{
  "hidden_act": "geglu",
  "rope_theta": 10000.0,
  "learning_rate": 0.00786,
  "schedule": "wsd"
}
Each number is 128 + 24 x the weight over its row's rms, rounded and kept within 0 to 255. Layers, rows and columns count from 0. Numbers have three digits each. The size before them is the row's rms in percent of the matrix's.

# layer 3 MLP down (transposed), 128x64, rms 0.146, rows 87-127, columns 0-63
093:091114092075153103113131129106161114100158125142134134163110125117147111116161151161091168124177132179162108118114100148139112103105109100141108084149119133157137151121113098135099120117107134
096:085121161114117120137115138176101157119106150118115107128134122092124157118159131155101139125109135122112139112192135182081098134122193101160145130126108137099103131118116101154132130161117111
090:101106145179144131126100104170143132099156133100145122147132123150108092125110095170106157123149155108097142137122102140143111104128166108104160168132140118152086135087115165094152143124145092
101:128135122134097127130145063131135119132150118155139110118103128172185184082113122094117148129154124156116118123131151193092137091143175126126123121141126115102113142146144145149142128126109160
090:146115118127113152150161186157115141146092145101139156098135137138131080164163088141118126110138135153149124160117181088101147151142165130144101130139089113117117163075138134127113126124126108
096:113099132137123150141104115100134152073130155106098118123171156138091110149136166109136125184136152116119102131101136157126127106139140151160098108127151175160124104070132137101098134157118108
103:134131099112099101160148108132146113077137148136144140161157119125155153113119098120139121149176127085141140140149089111105121142139098093155162147160136161094132105125145120088186121161141113
108:159142115139162166161124143118111104132135141128105099131100095110162129128149135143145103116086108129099134116141129114139113132123172146131144128203136108100144140066142120143101140090164083
091:124130174138145159107130128183151143097087131108137163142129137114143117122171130121123120092132138170143149153125123078116087085142146096149113109135101094169133162120140122090149124168141121
095:081159127135136114087127146107144111123109158128157171159091173130121137104112136157083141094130112171111137111101132144145183170107148157141093155145115120139105125117145127129157130166138124
110:086098111139151153091114123173122163155162117173159127144124154152154174171148106124132163116107123153132099140136131144147122127107095134149103136145165104125113090154105137126162142086151131
095:148139202125096134128134120127108101115101131088134122109155138131140148089146101114128151125133109137108112169137068112110085127143148140163119155114141113094095127126167190120139117129129105
093:102111111104126104140129118135113140169178103074106127154080102087123141149140169160124140114093103090153106129122184142115094140115113135136145127106129114138154081104126152097124119136111116
100:114126132118091129144088132108105126145097155168079079142114137140089164123143074080141131159104123114154104151112150121127122125117123122088153127165124165145109136113122100154117111114081115
100:130159095124089161133115154150133129117131132152116104135076099117133127129119126103160136158147150096134161083142115135143105126118121157086128108129107169089090175141169156129136177122148159
095:095135140126186128118157158115153148140115082136083140122141137137164113146117160092113132119089076091131104107118165123123127107127150106130173084104124132149141119118091093107148145129155140
100:116118159141107167172131146071136144145106079126134100155108155133138102097132134160151144131110102121107133130139125133162108126177138131140099106115140153157143111152169154169108096114135079
099:145157156086097110082146089110148117139125154061149125123124141117148157089101153105136128142094109157085133125106141155154149112145132150136141084093113136100111142144128121118109112101089123
107:076125145098129084110173155122117146130118168129098112142160125091104147150155158127133118119099102143104108123108134063115107113127115105068144127127100125115108082130124142115133150124097103
095:150119110162157115113171152113134149121172162134146130167135125104110171156122132103158151159127132090150151166123148136122144127154163096127133165089110158133110119119187128164155113159125122
101:115126135171131204147111112143086122153127148101122105129110133113117146163122121150115146130123121116113125119110150126138134102144125120168153122123105180156111117199101119120067107126147152
097:155170130107124118102137135131151145109139090111123120170156146107099098113109118119070124140126125120136157183181118114182124152104119150115138118170149125077137110131149138136133083128110118
088:149121133114128126139108126096131148114131103081143131156097146087147116189060106115159111107143116127191119135126137164091139135155124141103137127110134088134134140113097089100100122151124119
103:129107147138151083168118153130152159136143139124132099145097112127135129109134136139155109141125093153145118125170107160123095100142087120105154117093178146186166102121142109087132164134162130
097:198154085126117130191095155121158114125142100133122137141135136136120129105108135114124155108127097159132143100082162092123096126149102143125091134113159135144161126134097144144141177117146129
100:100118132113126071138109115122155123163138138078111119144123133197131132150122124182146128078143126115119181136117140137161105131111119120146117125173116165111108130123128112128114130067137158
099:123110068109149121153128104127125118156133126151118097143084121142153096158119075145138130126088122190133102103182156116105164137179129140139145092107105136124127137107115149118133138127132105
101:100123094161138117151079119114134117136145169112163130130128124111140122137131140143122100104122085151134117107117178100110114155150169162127143060153113135127120143146107185142108138130128177
102:099103162126106125162137100139119164088109174110086128122145151162158155107107120152101170133135116118132160120167173153124128094104145150108085124128108084130100134119151151129112099151137124
098:143148124091117142126152141103165138121126104133119097168103118136093124167099159139143101111146126142127143101165165099131112104079173150138115156135096128100098156128138086137130179103154106
099:110101139080149124161133130135144135120121149131120108089157090117091071140101142107113136136113140140136102140147109133163114107089142107156142135118095137117169126129144146194188156130113137
096:112131124115135099149109109138117118153180159140106111171136161112181119130119110135088186139131115135144105151116144109144133140096150146133090149140110095119123178141111074140161121125087116
116:114140106122100118100124170147128086118178118142119147104135190139117098157167124086133145150121109138139134160099115094110133112126128145111163182114101098139153107100160131115102115154153144
092:116124111144130116116169122085116197115129092147149159177110109109123128122152108097122123149118120088144124126140093118135194109137111161121107079113150116117117110124101126169128121113165119
101:151116118115140146106150137106148117108082121165149107145157142126105120159126130159151136133142065152133205063133133128116140110166136150159144135158092114137124117131115120090111145150125133
099:137144114132137148163118132150135166094114183118187097141089127109103100090085129160152109097088129156095142123133137162114102124144129106128100124122141121132146089127114124133105153120179108
111:118142156145112149100162131131122095134121130137073113110158121096087120167126129148126148111129105156074114177142129129144095157116128166121151150157099102129132184126136080124156114151140114
101:132143176142148110157107140124072131128093118128104086179119105150124140154081137134112144152124127126104109134151113145144132158154081118113154138110170131106143105165095140113130097145136076
100:153112145107101159137146182099112101098140121130152145121134132120098205125112145173140141142114113104151109130097135148166098102122153126146173126141136104119114136119104156163157134101091134
138:122115096106115142140130162132082097097112139136148137128127144137140116103096105126135099120134182146107167128089131075085166141086119176089114084138124113090116130113154127130125118122139097
112:167105098126137132091129167119136117094101128137144125099097135131088079149094112142138087101118138097141103122115130090129153126130119132116167073122111129171147142158120144150134169122168164
# layer 3 MLP gate, 128x64, rms 0.219, rows 88-127, columns 0-63
101:165094127117121124162134138116140074128144081107134133073141136115136086123086134126151119138115155127141136159083107125146124112113132174164082101114157127152139117077125151151118127112157102
093:116141081112111106114111117154181117145128147142130120101101125089116149133130134192122127178148123175148109087100104147171110136095130133126149106133105143160157111109138085109122148152132125
104:124134116105075131110125100158116135135165122126132095145084151167127168128097091080147162118117155142125088126121099190107114102145163120159122135156163102147122121125122144152110130145118112
091:124099136119111135176121178161126151117129149141147152112136125144103111169132117083132133140138153162124118155132162100116125159175147158142110161136121116086149176106149172121121107140132075
090:154084154099102137100093133128161110156119128112100123155137154149125117148143130101116134178133109125136107165083119145127121158133132177146126088123193190135147123105116122126119126145112100
088:167136128080104103171115086157104126114157134116135150138153198131103136129121114102126119133167117103105110177125123114080133162144130136107154122126159129134110105086113121108139137140172138
111:122155152124134112153130137115114105144130099114120106188126114116141127160132115122156129139092111142069113094134148079116098128130173129099099175160138093096148160123113084135104145148153115
096:137095080119150123062156132094148153125167140147143132132144110150120123101113111077151095142138113132165109111132132127129151114133123164091171099105158104164119105108169140115135133104095129
103:163151123135129091161096109111120077105138160129118092087111088120157086157090128154174114124144097138130122151080114131104120145126116144111128137133134133139153114121116122088083113098143091
102:141132120081131108165157105130094093124141128090092129131139122129098089100106135126145139107115139125122159117134126130127137120123151108110147082122113120141193182087168107112073124115101110
095:099126183079119106156132148108122135152128156091127126177130139178151132108158131095158138149119133151142102135172098120160116113124112148110091144111139124102181135151144162096141130114109141
099:123139162177115154133126138121139093137135121120114136150092157080140128121130139111097148110127133091122130129154134126081096141160113152103097173121076141144121107127154132130094114122207135
102:107125116139103140153131123136173100095099147092116150118097138111147101139066140137120067134143118132098157124112125148122171146131137122115101107115133084112161144122162144097135128115189148
108:121139180077161131115125107161120142167156136078112179125170120135108148129151127124100132093106127177119097139106144139164137133126150113153128133146166093118143119134118139126152111078104116
092:104142116119156103089120151101149148158146090145068137144146121167138098130131149073142163098126108122122104106110139118126151116136135131120139095107109102145144101112083054120139121123133119
097:130122103107093133142098179116146148149127119167130138169131179148115098108131146129156146128129127085137139166101161128117142102202149128124111107111096142161123103130165105162111147118115121
107:090090136109149138108124109093121123125136121102097110147138136130148160133117169105147154063122115108166125149117146170112110112114121175144156089159112134149088120090147127104160151115097111
104:079133078126097130113144104123137119149142135116120102153137102114089121160148158110098120163125115130132118126133188145121159126120129116143166153173123134122128083120132143177143139159063121
098:105147165072096168147085130119109114132119110118105122102140143163133105076161122135116134089139128136137093071111113115126091149101081134120160125144138134116149144138112121104087132096130143
105:166166135139127193136118117137118112136129154112115106120091108121100132145156169143092121128147118125099127147121156113124095096123120106182133135130125188138139147192145087108109103122139124
097:112068118110118118160121101121131087113120148138133153105122115151132125110141146117152148072134127124118120095068153121116104087126126129174114149104094136143137140130106098111134198131165122
098:140149113160140118074146130162143107121161126130104109103133098170115130107170144082091146113114150148086137135101117116154110157126165145130122144121120136093113134123170176174096135137151146
106:113124116108138101129088133130120150116119111111112134115109108111125138086136148120130131086130099175126120108173080181154156105159118135114140111093152107164168109117152077120177129119154128
101:090119114119139121166073129141149131104117099098127130172137144148151148116139105179116133098127154102162128093135132134163090170084123155096141106119133072153147153108125135134136131148152140
097:151123115104108182101164140153097134115099080090105128118151086089128130145141087134117116117140099126107184117163134116111103144102105143169147134160118145145128130128141180147129118123117104
099:138122119084146087094132122070115135136110090157152148127155103121174133158100076138151154114155132138124151152126122121096117117139178117160142070137150131152131128097160141145144146129134132
117:130100104178158119114082112130145123121125177106141145105071120105114102147144176188119109102113117156145121155127156103132107163118143118139147109152121152118142143134115151125113163141097162
103:120135097162108105103120122136108089158154099094134143137146114122111150166100103149181134133115135156112065135109129116108134126079131087144126133150193130149150149099123127100153117115120146
105:159156092123129123146155121163162113098147132125133122111113135114126115112080126150118097139148090123149124094122181086100170071086121101158129127128153114136125143118138120107141185106108130
095:084135114104152141131142113161123144091093125089115139120186121092086096099134168137137145144127151114123095137130084100133119138131151132146113155129135146099189162133152101136132155149147098
097:136107151135118181093166140105115096107104157123134160142138147165076119122161156119190140085133121121154134137117105150099126138166117126120160096123101117162129131101136155135101122166141120
114:137140132105167130132129071127110172139079146091152111152147102129146146138113150143140131076104146105159156110168127151138108132114147073134104093116139125145114143138127136132163152092084142
096:128146144133134117102108104145110104160174086157112064113108118148155141137138138096129152134098138142178150163113105146133097160123160091104109159149165127159106130146143166122137153127115144
119:102117118143143128185101146154111089119162105091110134097118123110170143090133110090103121115123175120091084172135116114142111149118118111107114124128153125120153151125094089148138153088149131
102:159131163128076126078112129117097108120148116097084091134120121128131126154146100137118158102117109192162128128135117096118165113123130139120129148080167148175143115107136109131136109140088121
111:103108109132118135145146099125099186147166161149152125153131096145162117127132134116164121152126166123129167116127123141095162095141128119148130150085139134100159093116151184152074121138140137
092:131141110075136150095133130153145165137175105123145113103148108137129128130165098106136103078148145130138125160092119134114128170095086168137119085152133102171122137112142109135141166139162145
096:158122066130159126103104085147120121161118114119078141128122130099144093142118094139148133152119132156118124142106097122085089149133119167117096129123132152166118090118147133086149150133177123
090:147122092115134110134155149124093130091140115108146132125140149117093137093134112123080113140116140168103159129140124129162119087110138109101132069155167079098112110134170151120115128146074138
095:095123105106100140083169141125131118086128089105137084126086140081125159152143173116165121100132116148140114098100156110085156120129104135134137119118096131110093135148114144155120130110136169
# layer 3 MLP up, 128x64, rms 0.219, rows 88-127, columns 0-63
092:153160106135141113104155136114143127112111122135141127147137127131120119158118131106153112123124078102156156131065145092156159119135045173089153107105140153133139113149161147105114138104130132
089:136104135079125123150169166073117172121078138140126140115121138087127152138168157070145118166121117119131129120146147116110118129122083139166097128106096133092148095125137116138110104131131135
107:107137101149100144139125132078114124120080124148112133139110119106139115111128143127114122141157110064132133090113111105197101133107150119104104136107137169158141078150105120152093119124169118
087:134131189121165110129103104126137115124161111143114145150116128131112147105083133122104111104108187074124103133133111119105093101164138096104156146146122139154101141173105096131093103134151122
096:155144146111130119125177138159125119167096108136167137130085102106145138122115078133106108109096129119125146108150118106146113163111117114110176121115093095100129160152113156173135112081160135
102:136123165146096173136116147164113122177110125156108120097098182123098100108141143110126156108093147151102099126129164147139139149118168111097137136093138109144136122138121137164098150091130172
111:158092114133120161127107120094171139134107114153159157104161140133128124087127122144108102151160170168093178094128113151125181118165117128146139137125134155099122111146176156117141123109112128
098:172116081136143108156120126094099095136150136114099116094119117129096144123099133150139124151130106113101103148121153176107182138136097175127147167131154164092140098123095131141096157128121134
097:140131149113127129126117117137086114123103136109131099079153072135116077173125148127164123178177120118157108148130138086089106119119139121090157101151116131127136121133107109115102113082124107
114:152173113134160154099119118145081122134112112062138151089111127106139092127138142094149069111140118123134138153120146145128146155139176132082122178137151137120140123098111139106116132133097140
095:122116088134161102123148109151164140133175126145150145144102103117123106163101148146129119133131122171138144112118151157153164155134098137107166081163121138157146173090135089155121149108130163
093:114090169114135132090141160134151130092094154160178135150169136175120113128100114090165153147160157123104147118132114146164154112142154143111111096132147157146127159155129112163116106117127138
099:146166128142119113110149114134142106152182125110132174115137106133131115109132157161111116109113092118097124134124138159156135162122124104154104122193155107114121163091133153114081174172125132
103:142115132134168154125114122128125141135134143123168135124166163160129153108169127144116125125137128115098105115097122115150196106147117145138168139117057122139134098124104118087167088111142090
087:165090115142090125120151132122168110116112180123128132106113131086107117147116090152109126144156112183086136110135116137115108107103099097131122087147115116126121152150145147179104122095091102
105:114121134156129095101106122117107142104129182162152124113096110105107123130164120188146134099111166133147106101151130107104137101107089122139155140145105100116164152147075127134166135110134165
102:120121127153143146165097143123081128123128095174114138147131146148138127142173096172100150091114185098141104095150121101129112133088132127125104162164176126144141132107113123116142140167149133
107:163127096159113122122101114110113102138156076143128134101089165171181163137110090134141119114142144115125121131094116124128130140103127157155088131127151147160119150162106080088141134133159147
084:098127144084118119132110118143131104124130111137083119105172139176136085105130138127144121120158097120143129134121087107159085135062115157086119105097144156141179109125119089138125126119138128
094:082111111136108080146114155121119137127120123112129112144145149107162149136130085108153134143134158132123117127133134119142151141157173150057123115145110085134103116079113175160116147131112176
094:136112110131127146141102103185131096094122146132128143119113138148113111098138161116137149106166085128103159090094128135138105114152117098192116182089105148114149143107146120110133160148151112
092:093159105107129100131107121150122109162098164146088137110142145132110119081184147174131135136119147147112134139147117084133111121158139095117151116153105159094129117111172138169170143126134155
100:152148137124097174139152104116083110158130116143123136119067107130141119158131104144147167130151153106111166118091164124127135121129131152183105117171077128108097122104140138134102115099107131
091:050098169091141149078156085098097126136126165131139125108115134114133132162114118157135123107097172104129125157144126137147129108120146140118165129171110129124100148158149112133114092131124133
102:163202133114155155107086128136123101125116083098149107109170125069126128100157122131105142139118125112117120098129122139105161096156119132128146157094105130123164125125109111106147130140121176
103:117134144145107114101117131141116160149105171124143127137088104098101134133139161117151155150089124125180122068110093163112163148120140103122091112094123096119130128156144159101095138095142104
103:146099101150106139136166135096121129127156079132116116109113139150125110139132090142175153097083159152104111144145110148079161078101115142157143158117174101128140117108122131132141093122143106
095:167138173150105158167132082141157132156147140108151103125108158134092076128118163180107124113118135116133087129095131123138112141161124097138152170132151123131140135136102097103131139093141098
104:140074167131103133118100099154093123115153150143138126167143135114167090132156143097120153119078162128100114112136108127084103126162123099103141140176148114112165146113101141137125096140126106
101:135136114164087113097112120115133116137145111162104109191116170140147183115122106163130107119126113130138167088127164128101141133146119139109132112113162105137100156117121112097071090139145136
099:140119115142115114120132102133112120083108092129131172081105097162100129135156123159128070161146109124146171151147112165122125115129090174116126109115120153133107098118146148128148160132171164
114:167111137129156128123140091151149127148125106116171147128114112112108143129088092148148081092114113149164120112153105208149162162124112109129113103123134114123126118124099127108176123092116144
100:121145122138125137135071123146115103152092166116145097085142134113126138132136136142135115116099133127164124096132168134126052136117113104104168163147101147150146141165141124088132104101120172
104:089126134146090120133107132133127097172151114102091152126151114172124116105113109099141114104169121144148082118118139137125150163103151129097097177087155104160116136091134108160143123090144128
096:142134159110090131126116137101112115134118056143135166125136150157158130167173161097110126142187111111161154130142114137110138116102131154122160114126122152138115137139111110094175116129091097
114:124165114122139134085132143140131131103181160163109125145121115124109131156098157146136155124130108167109135121112106155090126161143116120104126077079112167164183142096107159124150117133138110
105:142133085122101135125138137114159138122150129112157171086141137074126116080139099116141084099133123132184113114107133132115103098113166106134117133143107136135132147083141116123103162079126169
099:096146151138130109114122090157136149118141094134126108139144135140162069126155111082111096119159143160141132155170163137154155174129109108114085090109160123120159133117159119137107117143103158
134:147118129116121132177140134094129108112117102125108134106095186096158118102115074151194093144138121130088129149100137102124131145112120155143139169103134119129148114115123118189135110121111142
118:170091147171132109130158160106166120091115153143104130111155131118104066150158140132107106134110120121134103115129135150132112165128100141148141118152142091155141076108147132161088154116098117